From a checkpoint of a small transformer trained on Wikipedia.
Architecture: LayerNorm before each block, biases, tied embeddings.
Each number is 128 + 32 x the weight over its row's rms, rounded and kept within 0 to 255. Layers, rows and columns count from 0. The size above them is the row's rms in percent of the matrix's.

# layer 3 attention query, 128x128, rms 0.0938, rows 18-31, columns 0-127
size [140 157 122 156 145 121 147 123 144 151 123 137 142 128]
[[ 78 122  62  78 126 100  89 157 120 139 115 127 114 149 111 159 156 106 128 104  44 144 144 106 114 111  74 240  43 166 102 150 150 115  97 106  98 115 152 156 158 117 149 137 131 110 147 167 176 122 174 159 143 168 118 139 143 163 171 117 118 115 142  49 117 136 143 139 114 134 125 194 141 123 107 108 139 132 128 152  79 150 116 118 112 115 100 112 106 158  79 183 149 115 146  79 155 146  94 142 135  85 148 164 116  74 110 188 107 127 174  60 149 167 117 132 133 139 169 142 144  62 118 130 140 168 108  87]
 [132 130 139  86  89 107 139 104 125 127 129 102  83 162 122 151 151 102 121  89 144 112 138 191 114 185  89 159 146 109 105 140 137 209 119 195  96 152 109 109 119 159  97 167 111 104 124 173  82 152 169 113  73 127 131 160 110  96 139 168 150  32  65  98 148 117  90 115 154  96 119 116  92  97 131 145 101 158 139 102 110 145 110 191 114 173 110 133 150 146 183 113 130 165 121 138 133 122 100 121 162 188 133 184  91 119 109 164 120 139 132 173  84  79 136 210 112 155 136  90  80  58 139 140  87 146  86 122]
 [104 162 109 126 131 111 140  93 104 112 123 156 119 144 119 136 206 129 157 101 139 117  91 152 116 188  76  73 145 129  69 127 114 123 110 164 143 117 189 159  76 132  82 117 120 148 156 115 140  93 146  99  95  81 133 151 108  61 169 149 150  93 124 137 188  87  35  92 178  50 125 140 120  79 202 123 136 131 159 118 119 144  87 163  80 116 155 147 152 141 112  62 106 135  47 151 138 160 104 103 148 155 157  94 139 128 160 134 172 124  94 134 136  96 101 158 168 141 109  73 103 111 150 154 132 150 107 139]
 [172 121 120  85  79 118 130 125 144 142 128 117  88 112 140 125 122 114  77  94 178 113  72 141 108 141  87 199 132 129  57 103  73 146  95 145 119 196 150 138 120 133  76 163 107  87 190 198 110 191 161 148 154 138 140 182 150  61 108 144 137  68 139 101 188 108 123 120 133  78 163 153 112 114 171 143 121 124 144 155 153 165 117 192  96 136  90 119  88 152 181 124 129 148 130 119 129 142 118 127 127 171 107 162 105  93 101 162 130 123 110 135 109 119 142 178 105 158 164  68  83  73 133 140 105 150  81  77]
 [ 83 167  74 135 152  59 111 100 109  90 140 175 109  97  86 145 116 132 147 108 128 127  57 121 175  87 188  68 115 170 145 100 112  62 139  72 125 128 177 195 189 121 184 115 123 132 169 150 133 121 110 104 168 114 119  70 197 145 147 141 161 226 166 144  89 161 102 143 105 131 151 162 139 145 160 123 152 114 136 164 108 105  94  77 100 128 121 149 124 152  86 111 124  85  90 123 104 106 131 115 134 106 175 113 159 116 132 125 109  95 122 124 144 167 130  93 140 138 125 138 119 153 125 188 202 120 118  93]
 [ 85 132 111 128 104 108 100  77  95 103 114 181 108 122  90 116 174 115 136 111 103 136 105 149 138 177 171  40 112 104 101 131 108  95 153 156 170 103 145 168  98 178 119 127 151 134 141 106 183 152 147  80 116  57 104 166 144 119 177 169 109 151 157  94 152 140 119 104 155 113 112 143 148 101 194 139  90 158 155 140 156  94  64 174  82 111 146  93 126 125  58 110 143  93  45  97 159 157 103  95 129 128 189 113 146 159 154  92 175 154  91 134 165 123  90 130 148 139 112 103 131  72  89 183 141 164 121 151]
 [109 137  94 143 158 154 148 150 100 149 113 151 167 145 121 101 105 149 115 147  89 154 106  94 130 101 164  53 113 132 137 116 126  37 140  88 167  74 140 160 109 148 157 117 152 157 152  90 206 106  85 125 146  64  95 115 120 126 128 139  92 193 175 139 122 147 136 143 171 152 147 140 165 140 183 102 133  88 143 141 148  95  95  85 103  89 142  78 111 103  51 124 110  48 102 133 151 126 173  97 149  89 138  55 144 132 146  91 143 135 134 117 156 164 129  54 159  87 118 164 156 193 124 124 149 103 156 134]
 [ 66 127  93  92  97 163  99 167 155 116 154 133  74 185 130 115 103  75 115 131  59 123 146 169 141 130 124  78 150 108  96  99 118  70 115 127 142 167 115 179 102 155 127 151 101  98 160 147 199 146 111 130  78  70 110 138 130 113 112 235 110  77  74 144 108 137 102 116 140 137 128 129 140  90 162 138 127 174 133 126 163  94 119 132 107 136 104 120 122 173 160 105 119 165  66 122 152 120 116 136 167 117 171  98 128  92 168 132  75  98 142 178 131 147 143 160 107 159 175 186 119  49 101 116 109 182 104 146]
 [160 160 140 109 165 145 122 111 142 131 134 129  98 101 101 116 122 127  88 111 199 144  56  65 123  48  90 193 144 203 109  94 114 106 149 101 111 169 168 132 151 108 136 129 119 114 193 163 114 173 104 113 200 146 121 118 177  72 161 145 100 210 141 163 109 150 146 116  70 121 183 170 123 131 150 149 141 115 158 163 154 146 132 106 143 144 104 130 119 134 124  96 100 101 125 164 105  91 121 143 175 142  80 166 106  72  87 127 161  68  92 138 143 177 180 123  90 130 131 131 138 143 176 148 122 108  89 112]
 [177 103 104 111  73 106 132 122 134 169 125 103  98 151 122 108 174  93  94 117 113 109 134 195  80 120 102 169 136 125  94 138  77 161 124 152 140 165 127 131  77 118  71 129 111 132 132 157 108 148 186 121  92 120 131 162 133  88 132 169 105  25  93 104 174  96 138 116 119 105 128  97  89 100 142 115 111 160 128 147 130 155 166 202 150 151 104 112 120 179 176 116 146 152 121 109 125 135 101 123 167 146 124 153  87  92 117 171 139 163 112 123  95  81 178 211 121 164 139  95 128  57 122 128  47 199 111 116]
 [ 87 112 119 119 111 131 108 129 119 127  89 174 163 169 129 121 158  96 153 122  52 137 148 169 126 158 146  93 138  79 126 130 103  69 117 148 213  99  91 140 104 168  96 108 136 115  92 122 165 159 122 126  78  51 143 185  66  88 124 158  99  86 110  58 128  95 133 144 169 139  91 117 165 123 166 111 131 143 129 114 158 101 132 192  56 111 120  71 121 108  67 135 152 104  58 124 155 150 137 127 143  99 168  80 121 131 139 139 134 179 128 139 166 127 135 172 162 143 106 116 131  61  84 112 128 178 163 149]
 [169 128 163 161  93 166 177  95 136 117  84 101 141 171 139 166 138 137 129 118 134 136 180 116 117 214 107 131 138  92 103 125 152 201  86 174 139 124  93  59  78 141  84 129 117 142  72 104 156 103 152 125  53 106 119 136 105 111 103 113 154  32  98 131 152  95 128 137 173 121 109 122 131 124 105 146 127 140 145  58 105 120 200 171 109 128 167 161 138  86 114 115 123 140 189 142 130 135 149 129  83 163  72 133  95 155 109 136 109 146 114 156  60  69 111 162 100  87  91 114 113 134 150 105  94 141 133 172]
 [168  78 137 112  90 142 137 168 118 148 107 117 127 170 124 111 128 131 128 149  83  95 179 184 113 149 137 126 153  98 128 152  99 144 157 173 149 114 103 103  78 133  46 118 132 148  78 105 155  98 156 117  26  81 131 155  87 127 124 132 113  40 107 101 148 109 118 120 135 142  82  74  83 113 124 124 118 147 139 108 189 111 142 238 149  98 125  99 135 115 156 141 148 132 125 135 148 136 120 126 144 127 118 106 113 115 134 126 101 194 142 138 102  86 138 173 129 132  99 115 156  80  75  81  54 182 174 171]
 [154 123 124 122  39  90  95 156  75 116 158 212 161 105 146  94 118 146 184 140  85 120 107 173 152 146 188  72 112 104 105 149  68 104 132  73 177 113 137 155 136 113 106 121 147 134 128 108 141  87 163 134 117  72 108 143 124 142 120 118 161 167 206 117 149  87 111 110 114  99 138 120 113 121 172  78  82 136 112 129 155 119 145 152 136  98  79  93 170 120 123 126 172 105  45 140 100 145 118  51  84  99 193  91 177 176 151 145 101 161  90 123 127 113 101 135 147 110 113 101 130 108  84 111 121 129 150 108]]
# layer 3 attention key, 128x128, rms 0.091, rows 18-31, columns 0-127
size [140 145 121 153 126 118 134 118 144 135 126 127 146 128]
[[126 120 132 117 109 101 135 130  78 110 165 156 148 117 112 158  90 115 141 203 124  76 126 140 133 130 126 159 148 183  92  84  58 135 189 126 167  63 110 145 170 108 152 136 179  82 114 132 154 106 127 123 112 107 126 138 106 114 145 114 108 122 210  97 149 177 167 144  93 133 142 159 119 151 103 180 128  85  65 145 136  91  96 135 215 156 149 172 110 144 101 194 132 119 201 117 108 142  73 105 223 169 144 148 128 155 102 118 122 118 159 112 107  96 142  94 102 119 104 152  99 140 100 101 115 156 114  75]
 [114 149  78 147 164 114  82 113 109 145 144  95 142 148 122 157 130  59 125  45  92 178 144 194 106  52  97 138 138 114 109 170 134 142 134 163 178 184 128 152 109  92  94 140 135 115 123 123 107 131 137 107 177 132 163 113 138 138 130 136 120 151 136 163 138 114 125 101 143 144 118  74  75 185 122 141 140 107 122  87 187 155 176 177 127 190  89  98 102 144  77 126 135  96 187  69 127  74  94  99 143 148 156 145 151  85 104 123 113 112 131 187  80 148 161 160  85 173 142 111 149 155 107 113  79 192 145  92]
 [113 119  88 124 159 187 110  82 166 134  98  94 174 116  89 149 120 145 151  77  88 167 135 168  99 103  85 117 161 123  55 140  66 156  80 142 138 164 119 148  94 112 150 189 103 121 106 143 106 143 101  81 173 162 143 124 142 131 138 130 151 155 161 132 147 138 130 136 167 145  80  97 115 185 131 107 115  92 135  99 204 133 177 144 111 180 117 125 139 136  85 111 128 128 166  41  75  96 134  19 148 135 100 161 181 100 128 117  69 171 101 147  97 130 132 119 100 174 117 154 108 140 135  98 106 133 137 107]
 [132 157  81 100 138 166 122  87 132 108 128 114 120 163  61 160 112  61 135  77 119 133 128 189 108  73 116 126 210 156 113 201 120 120 137 173 135 113 111 147  89  97 104 104 122  95 104 154  92 170 122 112 184 107 146 133 171  61 139 155 122 168 147 107 151 183 169 124 175 141 108  94  81 166  92 151 115 110 134 110 167 168 149 163 125 159  79  75 121 104  93 130 124  94 160  83 156  87 124 107 156 158 132 156 132  99  82 105 107 139 139 185  66 136 181 114  92 154 123 138 167 147 107 122  99 176 148  82]
 [128  76 126 110 104 118  81 106 183 135 141 160 137  86  79 112  95 111 104 182 126  66 122  87 124 122  82 143 123 165 108 122 178 117 136 161  95  85 124  93 176 143 172 191 108 178 156 145 122 112 115 103  84 159  88 164 141 101 159 120 103 133 140 106 104 174 144 142  90 115 133  64 139  87 131 140  97 116 116 126 152  88 132 111 153 153 132 112 179 103  92 138 132 152 134 139 121  81 177 128 152 187 123  76 166  88 106 107 141 112 207 101 142 208 114  79 165 114  93 177 114 127 134 146 138  66  42 114]
 [131 119 117 133 112 180 159  66 173 178 122 120 186 144 124 131  97 166 152 121 126 168 149 150 141  98  80 135 135 145  79 193  89 118 114  71 144 136 107 149  67  92 200 188 115  86 154 163  89 119 123 102 174 148 124 105 116 149 136 124 167 141 157 108 155 144 149 137 187 134 113  97 149 148 118 103  83 110 118 118 158 125 155  94 145 156  63 152 156 142  65 109 123 164 117  92  66  89 151  11 135 114 138 165 207 122 131 121 109 117 155 142 132 154 110 108  94 191 110 149 111 155 127 120 127  89 111 125]
 [178  87 164 123 107 128 168 138 164 120 166 171 123 107 143 135 112 201 135 191 154 113 175  79 195 130 153 113 123 105 136 125 103  99 106  79  90  67 103  98 113 142 184 148 120 135 131 164 135 102 119 122  97 170  74 137 143 154 164  73 152 121 149  78 111 108 120 163 135 102 108 135 164 103 104 102 115 147 153 155  95  74 118  99 135 102 132 170 147 112 162 134 129 204 130 158 135 177 160 105  96 103 136 160 141 157 131 117 143 137  97  50 182 125  96  74 166 135 117 162 120  81 159  98 178  42 114 173]
 [163  95 152  86 144 136 144 153 140 173 210 133 117 167 141 151 107  93 167 123 164 136 151 168 136  67  40 130 103 152  85 110 100  88 127  89  98 128 149 142 113 100 110 147 154 207 169 128 102 107 101 105 133 155  97 105  92 121 137  74 120 156 103  99 120 144 114 109 119 180  98 108 109 115 112 171 115 160  99 126 163  80 138 131 182 100 124 134 159 155  92  93 119 140 183 133 109 130 126 104 133 153 149 186 146  38 109  92  86  99 145 187 192 172 145 153  97 117  77 148 171 110 165 115  82  92 117  96]
 [149 163 141 100 152 183  86  90 169  73 110 127 124 142  73 127 136  57 133 139 107  81 110 160 111  89  83 130 217 160 135 199 153  80 113 212 102 122 107 118 146 118 123 111 113 119 112 126 136 143 142 141 169 115 120 173 152  78 143  92  90 114 114 131 131 161 171 139 110 154 104  77  66  98 122 204  97 148 170 112 202 142 147 158 131 171 127 103 155 104 158 136 127 105 178 131 183  95 165 140 130 184 124 117 128  82  81 125 120 120 143 141  86 184 154 114 174 100 113 137 139  94  87 105 120 115 124 140]
 [109 170 108 115 175 171 156  71 115 130 122 100 122 152 128 128 102 104 153  40 120 192 133 168 104 106 110  97 209 155 108 142 116  96 149 134 189 184 102 165 101  93 107 121 160  79 114 107  96 161 126  89 192 119 182 137 141 116 105 147 138 129 139 157 196 139 180  90 153 142  70 123 108 163 115 132 111 106  90  94 151 119 178 158 137 167  66 117 136 115 138 126 110  90 147  66 112 113  95 117 118 129 112 164 143 131 106  95 109 105 133 177  67 143 126 124  75 133 151 147 152 123  94 130  92 204 187 106]
 [154 115 104 109 130 119 179 108 127 190 160 122 144 191 147 151  70 182 169  74 135 150 148 146 212  86 128  98  73 147  96 117  78 125 100  49 154 116  86 163  86 131 174 188 206  94 136 131 145 137 114 109 169 111 112 123 135 145  90 149 172 111 150  86 162 127 127 124 141 143 124 151 170 131 107 116 120 109 128 135 116 123 147 113 142 114  95 178  87 116 106 107 104 139 122 131  94 166 109  22  90  80 131 179 178 156 142 103 157 112 128 121 184 121 107 110 105 161 158 104 143 116 156  81 140 117 168 107]
 [122 128  88 169 156 128  88 103  76 135  93  63 140 154 176 119 125 200 162  61 100 199 101 196 140 138 163  77 103  73 129 156  89 155 160 135 169 184 128 179 106 115 104  54 139 134  71 114  61 118 124 108 168 138 114  97  94 119 133 156 121 132 145 176 104 109 103 119 168 156  98 135 127 144 137  87 178 140 122  81 154 181 151 130 101 139 128 120  89 142 109 114 131  82  80 119 123 154  94 110  97 124 144 181 126 150 144 174 131 151  53 135 109  93 153 127 128 156 144 115 130 130 128 107  93 123 199 115]
 [118 139  90 120 142 146 181 126 113 179 130  76 134 156 200 126 133 176 148  86 107 179 129 129 170 112 147 105 113 129 146 103 118  72 132  72 176 170  90 149 138 115 125 148 145 112 132  82 140 129 109 149 165 104 152 115 136 198  78 164 151 105 143 124 160  79 147  81 155 134 147 150 150 113 108  75 156 113  91 143  68 100 170 110 121  92  86 179 105 146 141  84 116 135  63 116  76 194  96 150  78  66 133 154 106 177 161 122 116 118  82 135 153 111  81 107  96 128 200 110 155 132 157 142 133 182 181 133]
 [111 159 127 128 128 171 180  91 167 175 133  63 134 123 135 147  87 168 108 116 135 176 122 104 150 152 124 147 141 128 137 153 129 124 124  96 183 161  94 113  95 170 165 145 122  69 177 140 121 152 146 111 138 129 107 120 139 115  76 166 205 188 136 100 123 120 120 157 139 130 124 180 189 180 124 110 121  78  68 113 103 143 150  81 153 143 119 178 122 109 104 116 118 161  85 100  58 120 115  40 109  96 116 139 175 126 165 119  90  56 138 152 126 152  80 105  70 133 152 182 145 184 149 158 113 102 105  90]]
# layer 3 attention value, 128x128, rms 0.102, rows 0-12, columns 0-127
size [104 104  94  82  76  97  92  99  91  92 112  84 102]
[[135 170 135 128 156 144 146 101 106 125 122 137 153 143 157 174 183 127 194 138 211 120 157 136 113 158  81  77 135 164 111 210 134 138 135 119 153 145 127 204 181 194 137 192 156  86 133 143 125 122 154  93  88 147 130  98 110 150  83 121 134 183 107  97 125 120  71 154 112  93 125  90 153  59  99 125 103  74 157 137 135 143 147 123 120 149 127 128 199 110 160 145 135  81 112 137 113 119  93  63 132 122 105  99  92 150 145 110  38 157 121 146 109 118 121 110 141 189 136  66 129  99 138 136 157  90 144 110]
 [166 103 180 101  79 182 106 139 159 169 128 101 171 173 167  86 190 129  81 130 136 116 112 173 110 172  20 139 134 128 148 215 153 131 112 169 101 195  70 137 152 148 128 116  76 129 169 129 132 119 119 131 108 100 138 130 134 176 129 105 110 149 106 148 127 112 111 119 163 130 173  83  91  80 100 108 132 122 155 111 131 188 170 118 114 157 128 112 159 107 171 106 135 141 159 150  99 161  90  88 192 154 110 145  86 113 154 101  59 127 125 128 134 153 160 104  66 141 114 101 143 178 164 163 133 127 102 125]
 [ 70 153 109 183 137  64  96 114 115  53  99 130 140 164  87 121 162  95 112 108  89 135  94  87  71 102 119 107 162 111 139 145 157 147 134 192  85 152 146 134  97 156 124 114 130 189 118  35 128  79 221  63 122 119 153 128 135 122 127 147 162 147 161 160 135 154  86 130 134 101 138 133 178  96 178 129 175 125 128  87 117 121  98 138 159 118 138 118 154 182 104 101 161 121 113 137 102 117  95 145 112 152 152  50  98 100 151 148  95 158 142 148  72 163 100 195 166 130 104 140 158 121 156 142 129 123 153 158]
 [ 82  97 162 128 133 135 111 147 118 150  79  76 114 154 187  93 166 123 123 121 112 129 154 128 100 160 183 168 135 124 112  93 121  93 108 224 203 111 161  86 136 152 114 138 105 138  66 129 143 106 122 116  98 127 132  83 122 127  88  86 148  87  95 144  98 114  68 122 113 128  78 115  78 163 136 172 104 130 116  81 151 113 109 117 120 121 162 107 155 160 190 153  80  89 123 110 205 124 100 144 146 128  93 180 109 186 145 173 167 157 114  84 133 161 161 128 107 215 151 179 156 104  99 123  99 143 147 113]
 [115  93 138 115 173 134 147 156 107 111  94 165 112 134 124 150 171  76 120 150 152 144 206 168 147 155 127 136 101 132 129  49 177 141 159 142 222  70 113 156 103 132 159 182 144 152  72 105 219  92  99 114 180 151 146  86 112 134 182 130  86 121  63 139 118 142 152 100 112 119 106 120 111 152  70 167 156 131  98 107 123 124 128  89 172 150 152  79 116 108 109 144  65 145 138 151 154  58 111 135  99 145 122 131 153 158 117 109 136 110 159 181 111 162 143 132 146 190 173 165 140 133 129 134 101 170 149 144]
 [160 165 131 171 195  10  87 134  97  81  93  68 124 159 114 134 199 125 121 142  80 132 116  82  83 102 106 131 115 112 102 144 109 110 185 105  69 109 144 127 145 135 116 117 122 168 152 141 125  77 115 147 128 201 148 128 116 154 116 130 191 144 186  96 135 109 151 151 144 122 104 135 168  71 121 154 137 108 103 141  94  99  68 125 176 142 143 135 110 168  70 164 167  77 166 129 145 168  65 109 187 142 160  99  95 138 154 125 144 133 130  93 121 135 146 119 120 134  92 126 143 146  67 151 152 124 102 121]
 [131 141 124 140 132 220 115  96 146  90  50  54 134 129 109 127 139 210 128 139 242 155 118 134  91 136 129  87 181 131 136 158  96 168  84 147 110 176 194 135  95 133 144 115 117 180  86 124 114 119 123 134 126 115 118 139 141 162 132 108 106 138 115 144 128 133  71 165 139 109 113 113 125  96 106 116 162 101 193 141 130 178 146 123  90 119 162 142 156  83  99  87 117 175 141 155 132 132 172 103  52 134 107 195 157 165 132 137 140 154 116 128 102 118 127 132 152 145 111 104 102 145 177 109 114  93  82 192]
 [130 182  97 175 136 107 145  70  95  77 139  77 135 141 139 145 167  61 136 115 200  91 154  96  80  93 129 130 163 172 140 133 167 166  97 141 106 151 167 165 120 139 145 140 119 141 112 108 144 117 158 148  79 109 138  97 143 153  99 117  87 173  92 146 132 128 104 125 166 122 143 111 141  43  68 190 130  57 156  86 151 113 142  95 115 139 183 138 202 132 108 146 112 134 107 151  84 108 126 135 122 143 105 133  48 137 145 107 111 152 133 190 102 147 148 113 144 198 140 145 120 117 140 142 184  87 121 194]
 [106 127 140 159 140 136 137 102 120  90 121  96 182 117 135 138 170 130 107 121 217 108 129 125 133 175 151 117 171 159 149 119 147 180 112 136 187 171 182 128  58 126 147 176 131 175  73 151 152 108 141 133 129 133 125 100 145 147 118 134 107 148 116 106 118 156  30 126  97 100 123 120  96 117  92 162 168  93 156 124 185 156  81 112 151 119 188 144 177  68 117 110  84 150 146 136 164  72  92 125  96 193 120 163 146 145 138 150  77 140 135 161  85 147 136 143 118 165 113 109 122 175 223 140 104 140  79 148]
 [ 47 110 137 155 160 136 126  62  88  86 113 105 132 163 105 117 103  63 106 148 159 165 157  93  40 128 129  99 204 132 135  91 122 157 136 147 126 170 207 150  76 139 146 153 100 215 110 118 177 122 161 113 122 112 153 119 127 142 145 144 100 143 104 155 131 142 120 122  93 109 121 155 125 133 121 120 125  96 161 121 160 150 152 107 124 168 203 113 137 110  82 145 115 164  98 131 119  88 141 142 102 164  83  96 135 165 112 161 128 127 149 138 143 155 110 143 162 150 112 186 109 149 132 208  85 123 101 222]
 [160  80 120 132 138  83 117 136 154 133 155 149 125 143 181 154 100  91 172 162 111 153 148 143 122 141 176 190  92 114 130  41 104 126 103 126 107 145 192 118  99  78 144 179 145 138 117 137 165 131 155 167  88 145 110 131  87 201 144 130 137 140  92 115 138  89 119 141 118 179 113  75 127 107  76 101 122  95 141 140 135  82 141 134 132 150 110 164 136 135 113 218 187 125  68 107 165 109  93 116 100 115 125 213 168 126  82 134 173 123 208 126 129  93 147 102 121 162 161 133 120  93  83 168 135 158 109  84]
 [173 151 126 182  66 159 127 117 113  97 147 112 130 137 141 103  93 170 120  68 122  93  78 108  98 136 109 106 117 109 157 171 120 140 144 149  83 171  73 180 162 151  86  94 151 140 123 128  73  87 126 131 106 110 120 158 162 131 107  90 114 123 183 141 169 128 157 126 149  96 181 138 162  81 164 127 138  97 117 158 107 157  85 135 110 118 105 134 153 161  85  70 185  84 139 109  63 165 125 152 148 168 168 110  77 146 157 176  90 111 114 119  56 116  88 136 109  64  53 102  98 136 202 120 129 113 114 125]
 [ 94  89 100 179 145 147 125 148 137 158  85 115 165 153 168 132  94 162 144 151 112 190 144  84  88 121 159 136  98 107 119  86  85 117 122 142 142 123 144 162  95 107 118 114 130 184 125 155 149 102 147 147 140 195 157 121 117 174 196 119 106 120 159 129 130  93 141  98 112  96  77 205 157 158 127  64 166 139 129 103  77 129 128 126 157  94 131 108  99 147  14 135 162 102 108 113 189 116 101 147 158 150 127 170 187 179 107 185 149 144 154  77 107 167 150 102 120 155  78 156 111 116 139 129 139 113  89 189]]
# layer 3 attention output (transposed), 128x128, rms 0.0955, rows 0-12, columns 0-127
size [101 110 101  84  77  99 102 118  99 110 118  80  92]
[[116  75 179 119 171 120 144 146 127 124 146 100 114 122 142 133 237 114 163  88  98 113 133 159 116 173 140  97 113 101 134 129  91 146 124 121 109 110 159 110 109 133 131 148 136 107 209 102 127 113 110  91 109 154 164 104 137 111 150  84 103 135 105 140  65  99 110 157 203 135 160  99 223  91 157 141 137 153 145  75 148 130 162 101 167 119 108 164 128  86 165 110 125 142 192 123  94 119 147 126 137 196 146 115 116 153  86 111  54 208 102  98 133 110  92 133 143 108 104 106 207  99 146 103  84 119 108 132]
 [126 126 125 135 175 186 175 139 151 144 133 156  93 108 104 185 167 124  93 141 116 100  88 166 126 162  81 104  77 200 116 126 155 136 110 124  72 119 148 107 111 119 137 103 195  84 175 135  76 162 111 153  99 161 102  69 101 167  58 131 136 118 176 117 179 161 122 116 150 141 149 100 135 137 158  89 104 145 151 133 106 135 140 196 127 151 105 105 172  75 199  96 119 133 135 101 127  94 118  96 121 140 161 111 142 125 173  87 140 189 179 114 108 138  94 163  88 141 145 130 133  79 120 129  36 105 176 117]
 [ 98 161 163  91 127 116 171  72  82 148 147 160 177 154  95 107 107 188 150 140  98 116 140 187 134  60 185  58 153 132 157 142 153 126 150 156 143 131  69  80 145 127 134 126 129 139 104 146 127 115 139  83  89 122 148 189 126 115 113 152  85 132 102 122 171 114  68 161 159  97  99 172 214 123 107 136 138  59 139 142 147 103 118 150 154  65 128 108 154 153 106 100 123 130 113 158 113 114 154 116 136 120 173 116  78 123 136 128 121 145 150 158 141 112 105 107 164 124 130 128  40 162 112 125 107 154  34 187]
 [122 127 164 139  93 129 128 123  86 155 136 125 128 138 139 126 144 131 111 113 123 116 109  98  98 151 104 116 115 167 122 108 105 121 127 145 127 133 150 139 144 143 170 110 146 107 120 103 134 111 116  96 113 125 118 124 106 133  92 108 153 114 160 140   0  97 121 135 186 115 149 122 107 116  99 131 143 114 150 158 103 130 124 150  80 120 134  93 127 130 132 108 114 151 128 109 172 162 138 138 147 162  99 160 135 173 123 114 122 175 124 118 131 125 130 139 146 129  80 123 255 118 123 106 145 138 249 100]
 [109 100 147 138 140 110 108 142  90 121 134 108 122 156 120 112 165 105 118 106 153 117 103  99 114 129 131 136 100 108 113 141 104 154 103 110 113 147 142 163 135 166 151 132 109 105 102 113 134 111 118 133 140 122 117 119 122 105 124 105 134 120 179 138   0 105 137 148 145  98 179 126 119 102 106 164 185 132 152 139 137 152 113 112 107 128 120 103 122 159  86 140 102 132 148 129 156 149 126 127 143 155 115 119 153 162  95 122 131 142  82  99 120 146 135 169 105 125  99 139 255  96 155  97 143 109 202 158]
 [150 135 135  79  82 154 198 117  98  91 160 115  99 155 107 120 107 159 165 123  82 137 127 160 126  79 167  61 108 207 151  99 122 124 123  95 136 142 115 112  85 134 130 154 151 118 138 170 141 168 123 100 110 200 100 152 160 129 144 105  79  98 137 117 174 116  87 141 136 106 139 154 149 227 107  77 115 114 119 138 176  90 151 154 139 104 118  85 103 162 137  90 139  93 111 178 127 122 139 116 138 137 172 104 141 132 110 156 107 130 174 153 143 159 116 106 154 132 102  93  55 194  87 147 188 128  45  83]
 [ 89 104 137 136 152  99 160  73 146  96 122 117 117 101 121 127 150 150 158 138 107 180 160 140 159 141 191  63 101  95  47  83 154 154 110 167 140  72 117 122 111  91 114 122 111 115 137 125 187 138 122  88 111 143 158 111 120 107 122 132 106 145  69 119 242 104 135 173 165 141  96 149 162 130 188 173 104 143 129 142 117 136 129 142 137 103 137 154 125  88 130  96 135 130 137  94 120 132 162 127 160 130 146 131 142 165 168  72  97 199 169 149 103  94  79 132 109 114 154 170  24 136 155  98 107 141  83 181]
 [ 86  71 164 103 153 113 162 120 119 104 138 130 102 119 145 143 203 137 153 116  92 144 184 196 135 123 207  54 109  52  98  79 125 168 135 155  82  69 116 101 129 121 130 127 143 125 146 101 151  96 115  75 107 179 130 135 138 123 106 130  76 153 105 116  80 109  97 163 174 121 135 168 197 113 147 131 142 122 122 146 171 129 116 132 126  83 103 153 152 118 161 117 115 123 192 145  89 135 148 128 189 140 139 119 110 138 141 133  82 237 173  97 151  90  92 136 114 102 144 117 139 110 136 108 112 148  74 170]
 [ 91  96 171 124 152 101 139  85 107 117 132 145 100 127 156 116 211 158 111  96 124 183 169 146 136 148 203  56  96  80  41  93 169 139 113 151 125  78 100 141 122 146 171 152 104 105 102 110 159 109 137  73 123 123 107 125 133 112 109 104 116 153  86 110  53  75 111 182 177 142 143 135 200 106 157 144 149 109 136 145 148 117 132 116 124  92 100 142 130 127 125  93 146 161 155 114 127 141 149 137 183 102 166 127 121 173 135 101 125 203 150 144 132 105  63 120 111 139 102 159 142  98 151  76 101 124 115 213]
 [ 86  97 167 153 138  98 163  88 115 116 140 160  97 138 111 120 164 149 115 124  93 172 146 180 123 117 201  71 110  64  51 102 179 137 121 167 111  89 112 121 109 100 182 104 115 121 103  99 154 102 110  99 120 152 126 136 138 114 103 153  85 187  94 131  78 107 107 172 136  97  90 190 206 108 131 165 130  92  98 181 168 149 141 106 119  86 136 159 124 118  90 107 130 123 169 143 114 142 166 104 142 117 148  67 114 147 145 117 118 227 138 132 141 105 105 159 117 135 108 134 109 148 167 105 131 128  57 201]
 [198 127  99 106 131 131 169 155 185  78 174 108  79 167 123 170 147  65 146  93 127 158 151 144 127 173 214 138 138 106 111 102 150 165 181 125 116 130 167 156 115 140 153 103 142 124 115  72 161 131 102 152 182 157 119 158  91 111 133 125 112 128  94 127 105 183 116 133  62 105 146  78  74 116 131 110 102 147 108 168 142 101 160  85 121 148 130 142  60 135 105 118 136  81 211 136  78 117 102 134 106 127 110  93  93 128 119 160  85 129 165 127 138 142 155  85 139 171 118 161 106 135 120 193 155 116  81  54]
 [108 132 122  86 131 146 169 112 148 138 125 149 155 115 126 142 112 146 138 172 142 118 162 164 122 128 148 109 153 149 147 118 141 122 142 157 137 101 105  84 120 103 111 153 149 133 147 127 123 138 133 110  96 123 146 146 145 167 119 157 107 125  87 127 255 141 103 123 121 133  93 138 136 140 151  99  90 135 118 112 135  88 126 150 148 101 120 136 155  94 165 123 126 133  95 132 135 117 145 121 121  85 154 111 117 113 143 123 154  82 172 141 157 125 121 105 147 126 149 133   0 134 118 136 115 150  29 138]
 [123 151 134 130 100 146 153  94 124 131 128 152 119 147  79 139 122 155 136 171 160 135 137 129 142 124 154 113 156 147  97 108 195 135 127 164 145 135 124  96 108 126 184 119 106 102 110 124 149  85 151 134 133 146 106 118 186 129 113 137 136 130 101 178 218 155  96 147 112  59 118 119 111 155  99 110 119 100 131 129 162  88 123 115 100 120 197 157  69  92  50 131 112  94 137 114 192 144 166  94 113 124 178  76 131 174 108  63 129 123 155 146 139 130 133 126 178 178  75 160   9 140 122 139 182 143  53 108]]